config.toml
num_hidden_layers = 12
hidden_size = 160
num_attention_heads = 2
num_key_value_heads = 2
head_dim = 64
intermediate_size = 640
vocab_size = 1140
hidden_act = "squared_relu"
norm = "rmsnorm"
norm_place = "pre"
norm_eps = 1e-06
positions = "rope"
rope_theta = 1020.0
rope_fraction = 0.5
qk_norm = true
attn_scale = 0.194
bias = "none"
tie_word_embeddings = "early"
parallel_block = false
extras = ["some layers without positions", "local attention windows", "gated attention", "value embeddings", "an embedding shortcut", "learned residual scales", "skips across layers", "capped logits"]
init = "normal"
init_std_qkv = 0.0219
init_std_o = 0.00447
init_std_up = 0.0219
init_std_down = 0.00447
optimizer = "muon_variant"
learning_rate = 0.00803
lr_mult_qkv = 0.7
lr_mult_o = 2.0
beta1 = 0.93
lr_head = 0.00869
warmup_steps = 0
schedule = "wsd"
decay_fraction = 0.819
decay_shape = "sqrt"
final_lr_fraction = 0.0
batch_tokens = [8192, 16384, 24576]
max_seq_len = 1024
doc_mask = true
train_tokens = 125400000
max_steps = 8417
dataset = "wikipedia_en"
Each number is 500 + 50 x the weight over its row's rms, rounded and kept within 0 to 999. Layers, rows and columns count from 0. Numbers have three digits each. The size before them is the row's rms in percent of the matrix's.

# layer 3 MLP down (transposed), 640x160, rms 0.0859, rows 483-569, columns 0-79
102:579503514485482485458574534498421446523484544549449427486462510545523508465526488474541467446544490481549493624547474486464347458580480476532548506540511478575558492508389387455433479613560501500456597533537454523497566508464511542543473452
108:519517437497471477476518486603484498563498455501509480475562479568491464554591557432477505388511524474487530434479435497527476450577461500439574429455448564438481452489598571615530535451546536587493489403540508443573606372464349552526444535
047:562475441483499452457505449421393458483447451580540443526403430535536462469531496548549572592515436415438445428496527514546458539560585494558469509497545521467555494577538463518505526516548503518508447512543583508542474575448588500429523517
021:425528439545427503518502508556501466524505513468504508553512525495542497505435416468504495479613539491492529573511491588532507514561414503464417440534449396581537513509547461524476532498496550550329450553574511470505521449494472658500515474
040:558598482447504555565513477481456515507449499442396560506460553547512469534456483515515495503496552494554463504522395557474563567436475413547516510581458549447478507554475516487541439442467560453540593491490461523551457491508499446527579438
019:581587455428500491518469510477523532450461548450515528531438422434598521523493451551606580516438583473521511534503459498532501495543413592620412465481450466436431515395573534553537449517524443490473539581431474559508508507486568474461412503
130:501513498503492560605414537523473499497520526431557472510488544610531493537534544456497595480449545411536496509534460543520397542498511481399566483580544548507434462516417546536583407561524570462443464489524480598545406491518571493462479548
015:429454501513517365480479464465526671428554521526484432541533487437503512583441580517560450529421457526504487516445590556443482562541421455511607530527463476419485478562568445478490528454580467603501469424544555528518562365422464506510474545
123:471518418470516527496509545494566470447521523467425527520366439460528496503546539555491457535453491539477507509524464411481501537521515507487594498448472509555571551482459461463418472515485405590472486400432443408606494520513544514579493514
109:424520507480503515541572507513457386488466470452555521487490491546392576507562552460552457545546477537429513518448459582448516446587546437563511474537559477456474495527466489478490496439499431479532513546515425589470515495496514478454473547
039:493506455514410510513513570477529484453516438530551624455494595486419507568482419595459543512521505487582423507476440485474440511451522515545363473458552504504451430503507490577477442468481471493476556503576452471522509504496517476536422588
112:502615509500455496545548545486468532538508606423435480414418487497514495568544473477564549495546408480437446482427424561431537471536521469538422441543582513489572469506501519471456549505458373503515550533372495509467512520466484589469447515
104:473512581454479505504467436510517493493536456439410512483513497582465536491486488610500507464416459430503510526588467617541495507471510476535498435597564416543533522608483571430475487430488495561375411565434471522514524432420529500485385412
092:440433533563463507494406479555526525435447527494532451561479519508506567518494450527544522487496477486410563479474516417462479505502560504492439567540557463464479458468492419529498418518497505487503623452518528485598442417452512556513442546
130:537504459546436519541377451576498414534400432475470445505445490528439424533426526599602561478519566541541499460510552569467458525488511456506518565562502514458581433436518500449454497569468526493517489494460476527454478430472502490456530478
119:546552439461451457451542541535500412541512507512543538498524517533517577411541390533532559439513470477503528440546506506459507443549452444519509497598472508394516487533451544416470520492555511468486465464566501548553496536449495509480517495
131:509507486532451466547404471472520516493465501416389548453576500613500473431484480552489429474589430547423544511469509532582484509479495431569498531447474436508596509396489545498466488576524567467556522496514470533472502582559455481524466468
096:582483479440524434535446511500491551513514482513520447511473532495537513580454446472438563632426459490500424530520492601504517437571544475608623489503521479433456515561434566507562477517509492617465558452433504482499547498423504452495543445
112:535554518400468528426550433505491410486473546565477463492435573396615524491472493468505496419544425463464553618543514460545465537440488505540508482448472557501531437476481462496468544558549517459512474464610424538460476464478446500544514497
036:574514621537478579516472505469470510593435461595591418516475516530411536528553501561494428485426433581492424511517513449519462543540466467536415514455506481520454559515465471464509532616487458496493537476527442475502541503508493447542560502
132:504590553451479521514545475484464574448411532482546473469550500471507500494532449503468456378457559495478539426524588547542469449468450431505517504409529494490407578553381467480501523469544486458485467494560384504572549484455496510554467472
144:511462541525505543612570567529479396493445399488391460546397477528538444505590501530522484511561466579496458501439503513496521440509516577499553476449515518491497508577410533409571563460499396503465504455513487534431537457546513504588454451
054:401499536589512563534565468526583632491468468526487547512521521441466450532501471425622544469405442543541536445467472593434547540427511573517552559477525503520484511512558483386589522502513592497532541440522554577575495522540563445627437530
074:519575474435473493474496528497521469470453544426564574455472465504402506595505422493602449526443482440522562517494488543518579484526488538555525507559472570523518483501414522519516455454491526579503568508584538482557551489489488561533539444
095:504453401485494517442474455602454510514531474630556498462483507497381440523445477489466481436509509435591449563528554554475543571563569540403559491474570553503484580585516588528569486487562477516554540420466495439487464439513580517472574551
055:479467486479484419590482401566610536476536502490500484500522580520550538613423443532542482477479450569524526430561523539563485419410435490534486598521526501479543508459475459461518514389531497512423441559435484463506536582491540493521416522
075:539543477525538485480535466530500460440451553423469507568466450523496500445386474520550474585462470472510497475565504664471505561536384458540473421453512500572576442646465465512513480537482541563427522466561541548590552590491523546556591498
113:554531500453525563438466537419541463397490532541525490529536539523524470430526493375506453469488480454456613538494467405508505506538582469463457504507479461528432449456499596442492582437564482362499530552607456513526445519529499559536460485
111:591479529473438592581542572522441380471503532493445569452509443448557502492523520537494511569539493475535484559620506491461502566511517457483473585445506435498472537515518563489502498524524487463481490472426463505518410582564493513465530409
031:521532436485609416485498491541450586550481452417561511458455580433435583486564446501441497519463455489480405576415480440446505559497560511462585479475502551512494521429504531582423523531462440456492559525409499525484554529498416467532513454
125:457532474478491544474438552432498560563501536497650466507541443439561509494529517503489449483515519533413506387514478456524603385525430497481403454504469505470474468468512494422464467504551512472508478526424550425526433448495571495490527577
051:513431544531501456496458505458440490510515608510467444557549456480481491556414532503498507540455466489556550553538613530489540469486493459507443376551468468477461530492506589492468538442528451451566497423437494508506527455358553553545447428
127:544458504554527508581500512525427470492500521565529505519558496591478520418573505471516522449499408601475507525464470468517457514581579485427471458482533536531582553587457506435580452450539626598459438502508399568579505467547520491548633437
124:483499493421458483638537565543471515454464445510551554490488459548497508501518521551630566403467522541441445343503482535529517470529522471535544570505512535527553412435509536559541499488497456529519488481546526394468476517466469465488546556
112:578545451480417500522505494453447624523420513571432465476439478520501506500534500542447601475542555462523482551392451458507414518477487547448461455500536498505517479508548416523396531444496553504508498439438522459519488510605521467492548577
102:558418510528544666492593554506394457476505535537420520448485524389552475499489438599480525489542463511518480442493430487478496505506468530470455488446521510500504554474493496477518619518432516448433535522542399461472460471442520546534602467
096:444586435533457488543434588536475567532528551487508547547534522498423472573456507498487453390508481582489417582554478483516449553467472515513524498604448527546563474594578462557487490468468510491512509514500432494514523480432454527568499548
125:424542474469472441444506504475537555483505417487453528541535475477526575534463450425540658503502510513449437448497463521507523477449491446624463431473468509557455523466621475459416483502508482530502490499518504567544504494435361525472460457
095:541503492527482604498453534468508532522421521512530424480490503493429528514571452479454497518466490504516485571470465470542467419461572641473445478526547528542481498451422447652521477462443463557452589484465587536546578506501456442481501486
132:463513498516514482521506483490417448511545569564491607432496580515427472533561473513538483504415516467498526516513423502421446461555411443561450499599532504491544565486483502518506527517498480527382531500495477464554396500499598481552528518
033:491407458554493495489555483418448469574526541525487541540504515551435483560480529514555501509576541475464571581299473553545557559486494469575588493511532491444509499601517456442562469448515417538444504467501500497510458499457504426502479445
033:445579492477452573514464483558508504554519530546587420548527554528562430540488498510570479465559530455588487484530465578475456462483461523460592459502514516453538466538448497430497539472493445547429522516482553504575421489426470538490495474
096:503493496517442453488487529528448481504611546454410510498514561500511486552510501497556514531406454574548524497444508479513461462582498500541520505416548530561578451519539491595503466510455481531478561441416443460539549442351545435470534456
080:515508483497520417514526396563538529471523419477471388477513578445553590605397568453459510566516464415500457550503546509470440448574459523537538494429488553476547508531562469565520492483439543553486461446485491452606514474500428479521488527
084:473550459579498497477584491605422502562537497599563489456489425560529519515444546513410576563481473499447457497507541505480448587597523515446487343444496524526495412499510455500488544500510519551558443450495464516486475478445459528401505470
074:523570559472513527450511410488478586509460435435485526513554437486531469587368480452509473476490420530567443474449520559450552393604476549402559491499473525486538460556483502581504437481535494581514415568405401488511515513496552423551491441
034:519554483510423466474486532579576572524445464513544551554478410477466502562481439505589474462497455511446523422500566535457574515499572420563442554427489393469539553523449526491540502451453454447562613448480526511524497535499473510530452440
110:519527480460417617537487457488448393520390524512457458460459567535514521486527477568468482558433467472521451519413472478440442542492515476506571435538583536530409419511481414482416591445550531516422470478532429486527417484546500549556482501
139:536483508539492522461604600491494434528568450526506493498499548454524494559547472423511437527529433398497469483524513456524519512464531452446450444538509487466559477353557517456390504593437520539540535544520464521489403551434579594574484482
025:466619425528442480507498523555576563439536603470542478495471484511405505467558500401637459452509464482431522429482511506533483519520569465489477520608427514474575541517503470564512492609573541514532452441438512542558565484506475540602485482
146:496499520471446543560533493414439483501465483557474411650546423539529597451385523522452495583498498466491552421592516479508536498497484482536502495446556547447435517593409469455490500473436534438481442548499476489560432521463473474530461435
095:464503459533476507512444532558407525458562570601514468537508510405460483478438555503483498466466555600497488428411494518478510474529523574485510469488507517404556561339535531431542479527473511514524496398463520473472417473594550529503532492
009:564559502524524567580505489553465643496498566558467516546421485506526555521420591514481602550582432461500511597496443513523428507490585427453564480480586467450470427503485506542441539463548569496468553516504403449582485559551533524417493456
087:549583440509516474571430555524562477426497510545493474484435508558537515558507483503473554502432447462587492451486532497490525518505534461555495529485380561543472516553460453597611467515484480528404436455443526533518496514515521532508462545
117:530548535531544521469421563507467482590485499462488499491517536438527491496402492483548442551524423460478460422464524535474495457486478477430437433489538461434489482365502527578558503531455483412497479491458438504496481491541562487539474480
133:434447556511430537435528370454454462546448474445516523451466437530448577470493541588531467628526485465549550588519592526536505489504437496501511555468508437511519519575488569562406476553419476487483478498612526442513521498462518460494530446
127:516537538492532548490548463526492515504402451503442540500571631590520562545546529568465474511510564485451549504471507506399388432547594449506436451440488515522407437577509416498546588483489476439470456505503448553495458522500421465476593507
103:514455474585521538431519497534403510476535512489590456599544472439502442581509598428523561544447491528440535514497555475425432385577445484518523532538512583456553539549544466438535497557479569477465456516550498511437518446399515449485503446
036:482508624537499375501442488461476487503484476520528476404356460480498530504547509490595572504383488451500436483547510611366469578461550443509482456547531478453618432484554587453515490477407615537542521609514521431481499493527545462551501499
132:497505499547425486547589464539513454477522434417517457564513540432437566545545481446612430504508623556486393491590550460447469500509401473579596524573572549514486594475568506547453477589432417482489518546456498521483565535524421470543446512
018:464516498529429515473451528536463515554549585450493558513416599548481565516423540514576487479455527514547436539472478438511473460538564502535483475428448513575493494448474512510466511532545429605541417533566514589411525465514576521488484520
096:537479538405463425530506472500458436548490513524434431526495411457586450505457493451459528497455567458512555602441497512522528411531548550561557513494512558567485501503519502505572487452616535550508478491485507445461570517478461467476512428
123:492580508487537474481559451493480470558494498494486602505475468485527476514549539472466483534537498464442388478513517533491416454500544430480517494509438573399550611496456534575570470455501455539443522550538531487426513474478461539491469445
138:525535458521481540542462588448556530505474488497512553447542437503514354532499510483612384592486513506493535510495588597525459485557396450421566495568522542511507477576573461563584481499464490491517456493432455519560543468547497554464376462
114:630483563526539524492564595522476441412521498516482420482413433562487623555461546549509568553564476451452511535396502458544445523578557472455506426532542541480510499432484522496496579442544495520484528459544424441534567493630604454511620503
124:562526575434439505569523417492520530480530486498459496499473421434550422500510529477497458582415507483525522456511483463471414518533591506455476497510435520507532517506526525484432484584500424509431523572387479519538319555426491510407511559
128:578449601489437599480441553444492520497476437457385546544503439513536500552457426529478423452511538530506544446584494523530479451597393466522479530613466509487532488516402512421460469472503533472522480452460509521464489507471494532532570499
120:501548497465519382507486572408457592529476460486489506506565503551575497593505466616544546468452405535520535627412508539543494516494483585492471542511476506495546552492548449438536510493485475504483534536402623505474457454533602483441461466
046:385493479499544423528547498435498469550542520468519562526513530555505502484557501405625519488440454473537488529465480538462507503529509509354493521461439495446487530502487487477375512418550466465449495481442485502554490512493460440603490578
031:533573513440585485537468532395470527522438476473486519496591498511535502504470487415559549528443542585479498402439551566498430459582530471484491476488475477494455589527537555481471503499472601466448498493430509512498419484406379509567442335
110:575455564392523526403500499495505536453571507420542449542492580445643504559555617487586488632454584453458439482532385555494511506482488496543465561538437500491542423559518544429463515465496529524533452388508508468461522549440535484513563488
115:483540465481481536539429513517489457416457521499433421531508494535509494534556410557555609495476530439489491412521495511463589552484474530452549520543515416445489558471440503572454561534461470513476493529492460506547434437464551524516477428
031:471537421491513505537353526442547514428411518484565643490484589507507522500542547454511435489532495588467521547563521463442492516454546497512439527559542558457476460618516555603511514526469515527468570396459497570529541519456617527555415449
120:482485374489511483444529452546458462472486466474516376488454423611550556570532448515523555456421498441490532553439553488415490441420464464505500545520490543519501477520508439501475511557492548482474503447558608535535490520458554550497543552
035:401648402427418444536549568485536573537528512455455546563545517500460510450526475513574468458511568448468474531437552445482598474494536548489540511491463531462571473486434512452462448522541489487509529501493521469514584469416450525464428421
080:546458479387503571434495496584360510478461395535511524509488450454557468453459556398465550435568441468514557437468591535474480414513472531471518537520514507564581447465496518544460525460520531544417454541507518401462564463482525506558519424
133:437563500503485489558521546507554478533502475472387438527533439552440497460549511442544590523464424490416397501528523558477406535613537440571448442527492522483447527491523598486418419481470589579523491475486597541505427503485475546473498567
017:527480420433527443514547554530494479555470447620555446554447472510516486509502517542468517485585517532460513476424469484573453512527444559528451539646520528450567532492550514551499538501507462511532522536532457435503596449443607513570538455
031:538466390518508440517478571574517505567478598512515442579437530540487483534493461500603483546464462486447517539506495624431554529528603536518508554489413501441576542393446511521484478505522621527531516495485481492507543567485537459503433438
087:467496524539474479521420441422449489468475500603511615554483544542435475625525499523539522465481484453612536496390489483538539510498492461517497523557536435548532462500515407516500501491426446607490469479488555522447576468542523418469494517
147:503558505442415460523530492445494485541497543555475550462512422498510455413427477468484483539524423529378544548615390409447495581509475512519467480553530482491628524404629513499481467486512512515494616578528402501590475537425500465527437493
076:460484431559539376524435422453541544435517630452407466375498586517452502447453575476477480543511545439456474483438497434557595479520533462461441467501460474495533480421535483505507449464465478503498576441487452432517610428405460531451477497
105:482419465414521384478444517538537458531502489527522458453520542485409456421553487486559521487545386401487613482447451490546368516505533398417479415494472552543558432543537596511509494524540493578493606508585476441457528418496463511514503427
137:432552468541522525395517515463498539528551511484492541465480448568480535479485395528504441493374544480507593488463541572490404435356528543518496450454495504484447485475512546459494544482575455526491530487470476440499478507507478383499595511
133:485456398511554504431492479436431532449557438439431465465489573473464514525634482499597552582496514455449434452473497441390550465557494468445512460523506483465464516472501532439560534482484416429425508589540508468509498489582530510434464498
070:512502509443433478498494412530427467441483450515450482559557565374458621498476574581351574427566499522404503472467557508546549411475419567501474455461442491440471511532522501459447508434542450490582471464416566528435467485396533508481543535
153:534527478475451536491556540439447380488432544568494544516506468552523458517513542537530498555375555451554456522409553456496504416436440415488538524557415636449574566448551490449434593559474495467477516560496577497526537552535504485521439455
# layer 3 MLP up, 640x160, rms 0.176, rows 484-569, columns 0-79
103:391514539499594524484509603487557496442457485528485480416568484447552517460517609432479500478560580451465482472453516473549468418561455504419456562525560486410464421477429589467436503521458455564522447401562476407477458454477486473505491499
050:488393488454581570456444476486543427505471535574593492424433531495519506571417500527503500509475497460474417461597526441515467492575480516583564464512551492458559547504509548474578574504533458524500530509477517496509531469485512513483443487
022:535547468455521388517482445436518600499440502447441486382540513476485500544500469470586519454544467426542433567547509507456482528484455546461397476438467457503544420479480515493502473463470450505547419457568494409452588509463527578449488497
042:511435486578519473460461504520543484542558428443577535430455465446508497518505517545472471573568521508484497579426565544461473440596562515459435478533463474431437450599484549421591501468510637484494563482453519526512509573574508490494526436
021:369409499522413535523508504496505551544393471539577544461457527504503436503503557568582494433511508494531567491548544596497498528500560450648462508588569401548545458437502507490496441531492472428540520565480504492494494550510543474538500492
122:505458427452570359410552536534551467483568519518493480446556433465530437508574505485465435448510491437436549484522558432446522542487551451551571423455546488444411482476567508495544420415468542533481478593501502464595533498527536530462454531
018:522540479577520589444423611550432520499418585464543543597492370539544545435508517498534504499456504471402522515438486507494405491483463500423535505538471508511536481488525540596530382481497444498579511545444440447395462510598523484502438525
121:529441539612576563521478537515514488445474536475424451419531537390500508492537482436466571438582367482505516458499488532491486448552401467477505478522375483450420517477505469579512482459507479470593472555428472493443494534535489531450488494
108:602412394489449452487499492497499541443523522535427508455543506525414596479524458472534525378531509579486439391424516511459563393532524524556493539435502402458499520515456504467429505494446486470529456516558455497487432431577399491436516542
043:463476415416543507551579432560507466600524457572528540434541466425500431492477431507460537517466382536461537477493412633517403491424449502565469432514481564443442467540538485484494616390461527526464527409522504478487525559444484438471505496
103:479475633582545424533581505505482449527508503553514440461526429493545551467470504511523554525493478543500468439452564466461399485427552454499461522402452486508524512517458559539592449495457504418423516462522483531491516467525581540483543467
101:507559531466512441467551477407525492482455511478422450493445529510386414415554461399560594514423532428440550510547482512512480521507520492492569609463586534467478569459424453512497476501504507438489545448484616526490488587437420492602428533
099:547566466501449550472541456510503515464509534409525468490509578495489537487503541431518582518483404491506560528479495479540442535592573554541487446506497515541414626548484518561561538566543530439516414578532496460529509535449503411493519580
113:481493519439502444451502558469636472564440482514563568467588462525433418468549552488509494406617506577462493494480467498455510445587564534486496512429534536518441571501403449475550430460504506530507500463502454375465462497492512534455453541
116:499479562555475466455500511519475598451537498466567502490528592347486553433473458545490427452586562388620422512490548508562490507465484392519485557623558468519542446448459443469492535541519541487497429550542529502498483496500491416504509585
123:527459508539473525434525581535503494577528419465493559468573532520513547522454508410593450565383500445479439429616505502508526519538443540496552532543477580626422533561426528572489481530447429443568523455517481424399536462457485484488424505
091:495529490477603502455510481576447476573508439440533508482531475508623416523517488513540383554405489446415606491469543469514482435528518503509543500545413475426477586542479494506553515444584515528525480548458518525557445514471464483443439534
113:449462547581465536468531447395514677424474537587540441426530547423564425465441478461513376540516497450525514486437519496492542499513506537489536543508453579591538455510446425506482545601565573498456572477555536561447513510506517593517535487
033:501445546585534490500446490464482451515561488505494495555507557500453541475451482535544460515486445522330557514491572503491458405464569506475539465513586595476462444523521462587430521542580612549502521533427516503578534484472553442479457478
132:422408443416477509442533486379561523534555488492451516473463506427547503448484444470498406481478425572558505445532532439505472500384475521546514507503442541464541363543513482558510508450544515580530460551507509461467472574426460483526477510
149:440548542407455422472522499522499551527423535526446572524477523460498466453556518442432568462537527548489540456487473440565540485423515526483471489469528541516466583528411519465615586437475558501498438453465495492441443393591492523556482510
058:536471465506516537525426453558584472439542483579442479497569475430477428450580469425555489495482582502499440519488546559497527477380443433550586510445576461490448352475534476592540507451450541507490456500442515514558485476536578440439462491
070:521521470451498504540460529475510490505531491465592557470482648460489405554454450522514502455576546455628414557511547491515483618514508593453506509649560552469462482434443493559597486471517518550522585525488483521546570543548500500478510438
101:556523431431385451551524439612523543508428590547511564497480401444447460429578447452468456555559520468393473462537515555532597512581389459493498479456502547521439464462475542442547505480481466468488547556448567522494390451529421519548464527
062:503518463484549457448467500544476445452508477580474419488430488493524363401571478514547475433480530465450495493451551510495458527430426488407403560521477490507452550473427403564562443427500511509546619516444550452516439519423495502486372476
074:492474458450466566502458545442486485550499490460551474429550416598544522441525419430562498496561533416498482588568489514380533496617518453548512505505422541488513535516448623504567495531445457510561442473469546505588538544544463509432571518
118:553408533467496517538510558475586516510445558478469558488511532530491427431542450493488510479521495499482526530515573554472543476466620600462514481478434499445492543501549476496476321442414547402523424504568498512558528469529493509623466387
112:490483547617598389497563436507563563452545460502487589386468496442462549511465458516584536563461546399480535541547477509469412614489529477462497441524622529495395387530523429513489482534436480527434434471425463522507495533489574487499531478
032:438529529582461449506453546506366551506591482462469486537513503579481507496551443481406531537406504450469601498458495510568424452447583449548515445534475505521481413408487540562524579507497479471525474546489574548577559492470498464451495523
136:515482470526410467565513554448511541544509541499500505546575404511394489488587485559549485467500433549446472544534619463519385483500516452512438455361533536441461527467496489506495491459444450503463453513484444474557503415541487515450493526
054:520444421498523555542472510528504509521489467530416450488509453495579547493496505520472467451495526514512510557526534547554596633516496510498458552486478479562470551427483540517492517484546498528505479486448463541395471518478578537471491540
125:502475518522480505564453446496527485466400483472586491523434465518469598511448510507421540483482494497543495548505596417453471436418461395449492601477438477480437575543424474478499556511407525441502444500436499492515476394446501460494472484
131:431499481550488525499446458565541542524518465526421553497476511533508562498507530450544529475483476517510536470473544518470574496484385498503508524537512454545507496513553516481486486550489568431542495509375551445542558456496549465470534522
106:543506504548453568459431426485479538525593433648464490432614535457524543546524494481530537463508456439462433459568447502525623426464513497472581448527429477589480427553545457461504530453444624494516459434413504417502539505482534497476481610
102:527554559493498455434545506454614528442578459517486438530491391562491454422510503432516460507552499439612485523510507506546475572455510560582481538452483564522499445467538458546513468596482511533478549517485514499483421494514469595544549444
097:396374454522536489442431423502556480461613510481507563558503511551517438504482513491486547444494572598518427547526511552456472493562583494474408504521529414472388524589493490569523524496529442454536517467543551405572548515524458474469517520
128:609476389567460521497413521561468480512561475570505506430572505489537522555551486558543546502560478587421487454500514530502539482524518452418531542590465507492517575521550499427606506390554562544449527544475550468478579520520561536462478477
095:581461503479636497459568539472446472492582432467516519479432415532463506508546448516527582566469594532493458517512445487532530458435517538455420556503639606561496450558537521497421582577518495572538447468387563496534526563515518553482559490
132:487474491525593482481506595437623576525475495457593463532540521514452547597540461483470505402466444485515615467648492449491509443489529574479491472559465527484515445482540556471409521561515557528514546567467466496473597427545424563543545489
034:477426461481512429540474483485521482455563530462559486552540584491506491616561461487496518459482567510456468567476560394442430466533518505574510467538532445529560594549579439489530516491525526483597506471580437567475529516555511508551561395
033:422535542493418521454473582507492478558435609450499509490563512514454437471558475500565533422539508516552460452563469490486476498558515421464443504463500530437478509467576507436489523443460550515473498444439525458497474471459498489494474571
089:511368490472556464406493481490607457578507445505497476550464558538494531507483535534543458533465557559534493432452484483579437502602458495484446488517511583496426539610497543540449505542541570564518517528434484442499485447487498489441448479
089:482535559530494504532438477478508577514436539523439579516520469508437505438535535506423477524476570445512525531492478479440582530491498515485531476492472532462481607573623541595525529511552484552514448503523586431423453551523529578490497438
090:520583466501473449523558498552516540534532513507520491505562474489530533455430421399491444510479540469376428480548505500582545612508484449523471465494467506537509432489460518521502507506463410379496501482477534546470515496538425459485391522
078:500442572589543443576375502602529522455469627502499469491521502561583511455489530493567491475555568498582545501435500467492603515437518429466503449534483519546518457400534475575509474506436481555504530523487506640474516417476487606456410598
037:490462469430613503494506526530520569572487403536545576480407527608407477558536542547603522516494450446543484424418529473466488476516497498487459474469522479468577452536533465483493464457521512537471524571501456405526378483522513437470512566
108:550466466496530459422456505504640540474534513488546515559454531591542430546597571450476528621378417455504549502553430542446541568515489495491515520521516505442365503538559567415491454485499582607523459470528565505471562426488456478561443554
118:548556482490533477595578434614539572525526402489510523432543453476454477564459478454444489546523499461496529488499450519572515560486508507533563547493537500508483541424457441534458409462526560562541417503576468451567531451461495494553427513
026:495523492492510531528502486453464580482454475502454448492510468414469513545547568544508509617573426413501551523565430442562511552476433531422521450525560519553506525574486509467518504536607533430456543501613463343491483513520401537444423511
136:531459447551455511505522448594528444611497598434439435508469455495554447540543513418422587577485531547520522498469510488530547498418557475470553558404600474416491525501392494450581555570516552503482460563527470546469441498550519575438547416
105:506500547483526500465541429578542470474504538483502533493467582487580480530611520438508412528464506471448483481558528455483402459453612560585466493468401552554606552511485530451518470465480504518432444486440578503597442569554503462534517347
012:499482473535575437556538529433502508439513518488456475465461532501533479464398570456466359516434392428553587476513501488530485535533479459514512507417495557477445524492450619520573599510527485544568544520506615503445508428471524518404492436
092:434489533423530368531577482542500563600440525536512473521477456526609456464515466457466542456468412397605512413525557478553518492465499465575466565487491516566471533445520446472486540571632526489496534504459419519474518494563468464574617482
118:375480405484625525552510480489570539530510522557479603549515440500507532464483473468528458531500457510497389485446440436485486426464507463448475459478481410427493532468526514535469453457454501568491529574468473534537433482452496550500490526
129:539459486506497473431483521465505491410485435486458469466517510537590592515520525564451478560512474553559568514476501507464506460592540414522570518526433423427517398588514532521521438549507550550580424515538447589460592484555469581540537527
126:540453400479407474412535519450532553533465429476416583539467458564545558544500492523513507468665480502522555534476503479544506415452452560590480584486511587532469388565502475443403494505546492541554497444445600568465426496426465501445475520
106:473448457467510474586448490536510503438638450495536381528455552490449481478599518475546531570460479637441536508523599444599508567593500546562492513486561513546538414470416552551557461491514562555488427537475521453531465489484510563514471464
039:492585469485536575498489637546430479456457439508544501503512489516496469512463515443542498427440617539489458487438552476500511542585454563553525490442570447560564487470440497490660498459435530524537511488477506507582483461546522523506496571
128:410469542461470483454441549450464530550496560509516509394474495489499508447477503528448461454466487484433620418535417503487546468531572390466404573417469503450488552472458516462466495504567491593455405629501536447573482475505547503437545543
017:486486509505569461488505554559412475455518556493509424557469482467454442410537513516582551480430466542467393464531506471471481515473488529494431485466501473555499511526515535441457529463574493564490501523600570474513512477508479547473492444
100:460401506443520576476502548505524432510413447458487551526556549506665472511484462477476559598440498492495567497545570543598468444534474468520529500554531493478504533403530535466631501455523568497502442550477465499528463541490564566435548521
132:436546421593486436490527486426548515466482425449483533493495577528557535473486567529442462536503629479388440474556533473470506542514475441418476492456472491438398562597424380464455503572399551452543491497387482421508564429492505547482560497
131:470511571581518440602465488442478499436548468478478551470475504503574542497583542487503486502531454511510536500477429410510472565475459580544518528446509496522489515529556439433492569482604519534383512556428464514447540500519575456499539445
106:465486475487558465557436553472587548358501566479464569604425535503483539424418503463496517479569513492520510481486417376486466484508542458521446537547485579435433466494415515489534497515471555490502517565544539527468564511518545475491575513
129:579546568488390467525447504548510501509520473480340600440528418524463480567600528448453579459509525399496513518502543549579671514496452498485527515477516452538482506548462468437468529637445495501478533535533536461520520563478467453510517495
118:475471575480589480523555499478518557492551532391476511421561568533456474486493593420464491546458555447544445517467537566440500619520526479580511494436501500519529567543433556512444480524446529590412472513491525525371410529555424538450575558
127:527485497579396447539560490464574449570468447533482376459526553526482480457452439497480466453557432527504569553585501442489518473489451485512435484504418507563545489500473456452472541493512530479510468482640441385459430515529458472538515398
048:554467527463438552485408579615462556534471513525490482552637538514457440457444587554435543494467593498476484471500555513397525428482502465539513538530520524456501396566454518491457531545563490443505503486524426531495482556497494551518503517
030:536441511551568538471465527569579502567389481438549472534565587537538514484508487529545531459484499538498522515428598521472481485654528480458427498465475495462529558526458541458498513463495547489423497409477532569485417459428481507441454425
112:483437546495547480536458549492488517474587551468493473528494500350521454569571539500503444459494445543405447579485455532381491459542468475590477504426439475541526537525493542555479495517439541512577475500424468420453451428599471569424416529
112:514362500465524508505563469449529521588480496492509456515424494516497563451619522485492506521501466570483526486536489541622551620541388447477547493427465460531466450512490494516463607558452538516508532541431480520497462516481529358459508570
032:544513487527545459550466444486484459491489460555550564448565452476504461451510458487543402517442469542459592502520521642477521456415578410576502484432535480459502542524465546485483503523508591529553468445485566492564458543535593455442471483
118:436469463519426553489494558451535544492566572466422514436426385503534552532549460445479465440572505446563467425466435515421455517519512507552500482543552589556542496516467516601522439432520495524514445477497600565485448526558495575474512565
037:496512478461490537417499477512499497491470536438423494452470483524463559479443566533516390502473616502492480536527582540447617526500561543434422532594519523516505459564582499384422408497560608438492584520528451477506569548556496500500457572
085:448535500472530520462467464480539555500598505512522458445478576502533494532557465454418574548473476586533485524419503536504541447534454561541370513487461467514547457511436481605502500361514574541546526438537554446570442415533470650463508528
136:460430467527595546403527510525454542473407563415592473461454534554520482408480503489524524478524482449502617536490569484452515507514487467361454568465493473518636564544430539574548394458498496488517460498571487498488462476482375532552504534
019:606488509413547498515510521537516424419571415410580414453434507562483463620505446508418563604497576496469514596508504521460585509529534516501447518480449407570555492434525515514536496456508507476481507497569529471462521450462458577562472478
031:521464484425519491499486547534448470531451503545604511530522556496474445561420453483449481555467458415579551484516501472457491435536548506382508530486534453545511531409486502571531428477548541563545534511495491553481486540493521511498488544
082:498493487535573497447448612460602541562519499430561495566548574490452552541515505554648487544433534396496482622490557483519458452492508551454476586449414441522516412528614487622538544466487538492564446475535503481461564625475537493513508497
136:475474438485401491538469429548518553527494458543520421471530506518480527565458498484500498579549515303628512462475459522496538488543500502638543457423555560528604480556452539415493490494499600500498470575547531500425485578452556579557544562
086:479447508561440610495497493468497479511519452423416417474498491540575501509465435444478482525500589475344532477530561536558566522503462506504422527537375526560521498507431446558438446493505540590490477454458524459612409492551517522469446522
121:482511604510484540519486517584568450524522484561557478476553542519497590514503536543484426486561524437557454481582570403481536548470385530469527434509437540479470585472503497499494460550503535410455558493362495427572509387497440564469539515
131:386475486522378444476560513516449509545503441581396487394466471413474434543492460462595533489534457500477473403577512468565447460536456576481472422486399469494495528527516459487489564479494526456474435476487474437474494411467465562523552533
122:506471534593433558538490471540489574543554440393479438454455475562490511525531530452473504524494462424562551404571568514565518498591452610452452599483542544573472474492433514516448447407528488504485474442455513462474536545484455492500564537
076:520470484532573463531557522529552608498564457501429495510491554506446522479565500509560583469432477436433405486389452517539480445452441489523507508471487436411507528462447556498489522454419414391607592559490566547514476533399490558441492529
127:413467502534494410514487512489479550509565529466568444540568492512469511449477455500482408476417453509500601572465465482513583477510361407544442478481523497458643475482517487578503441460462601500480521489488486482555528478556355486562439429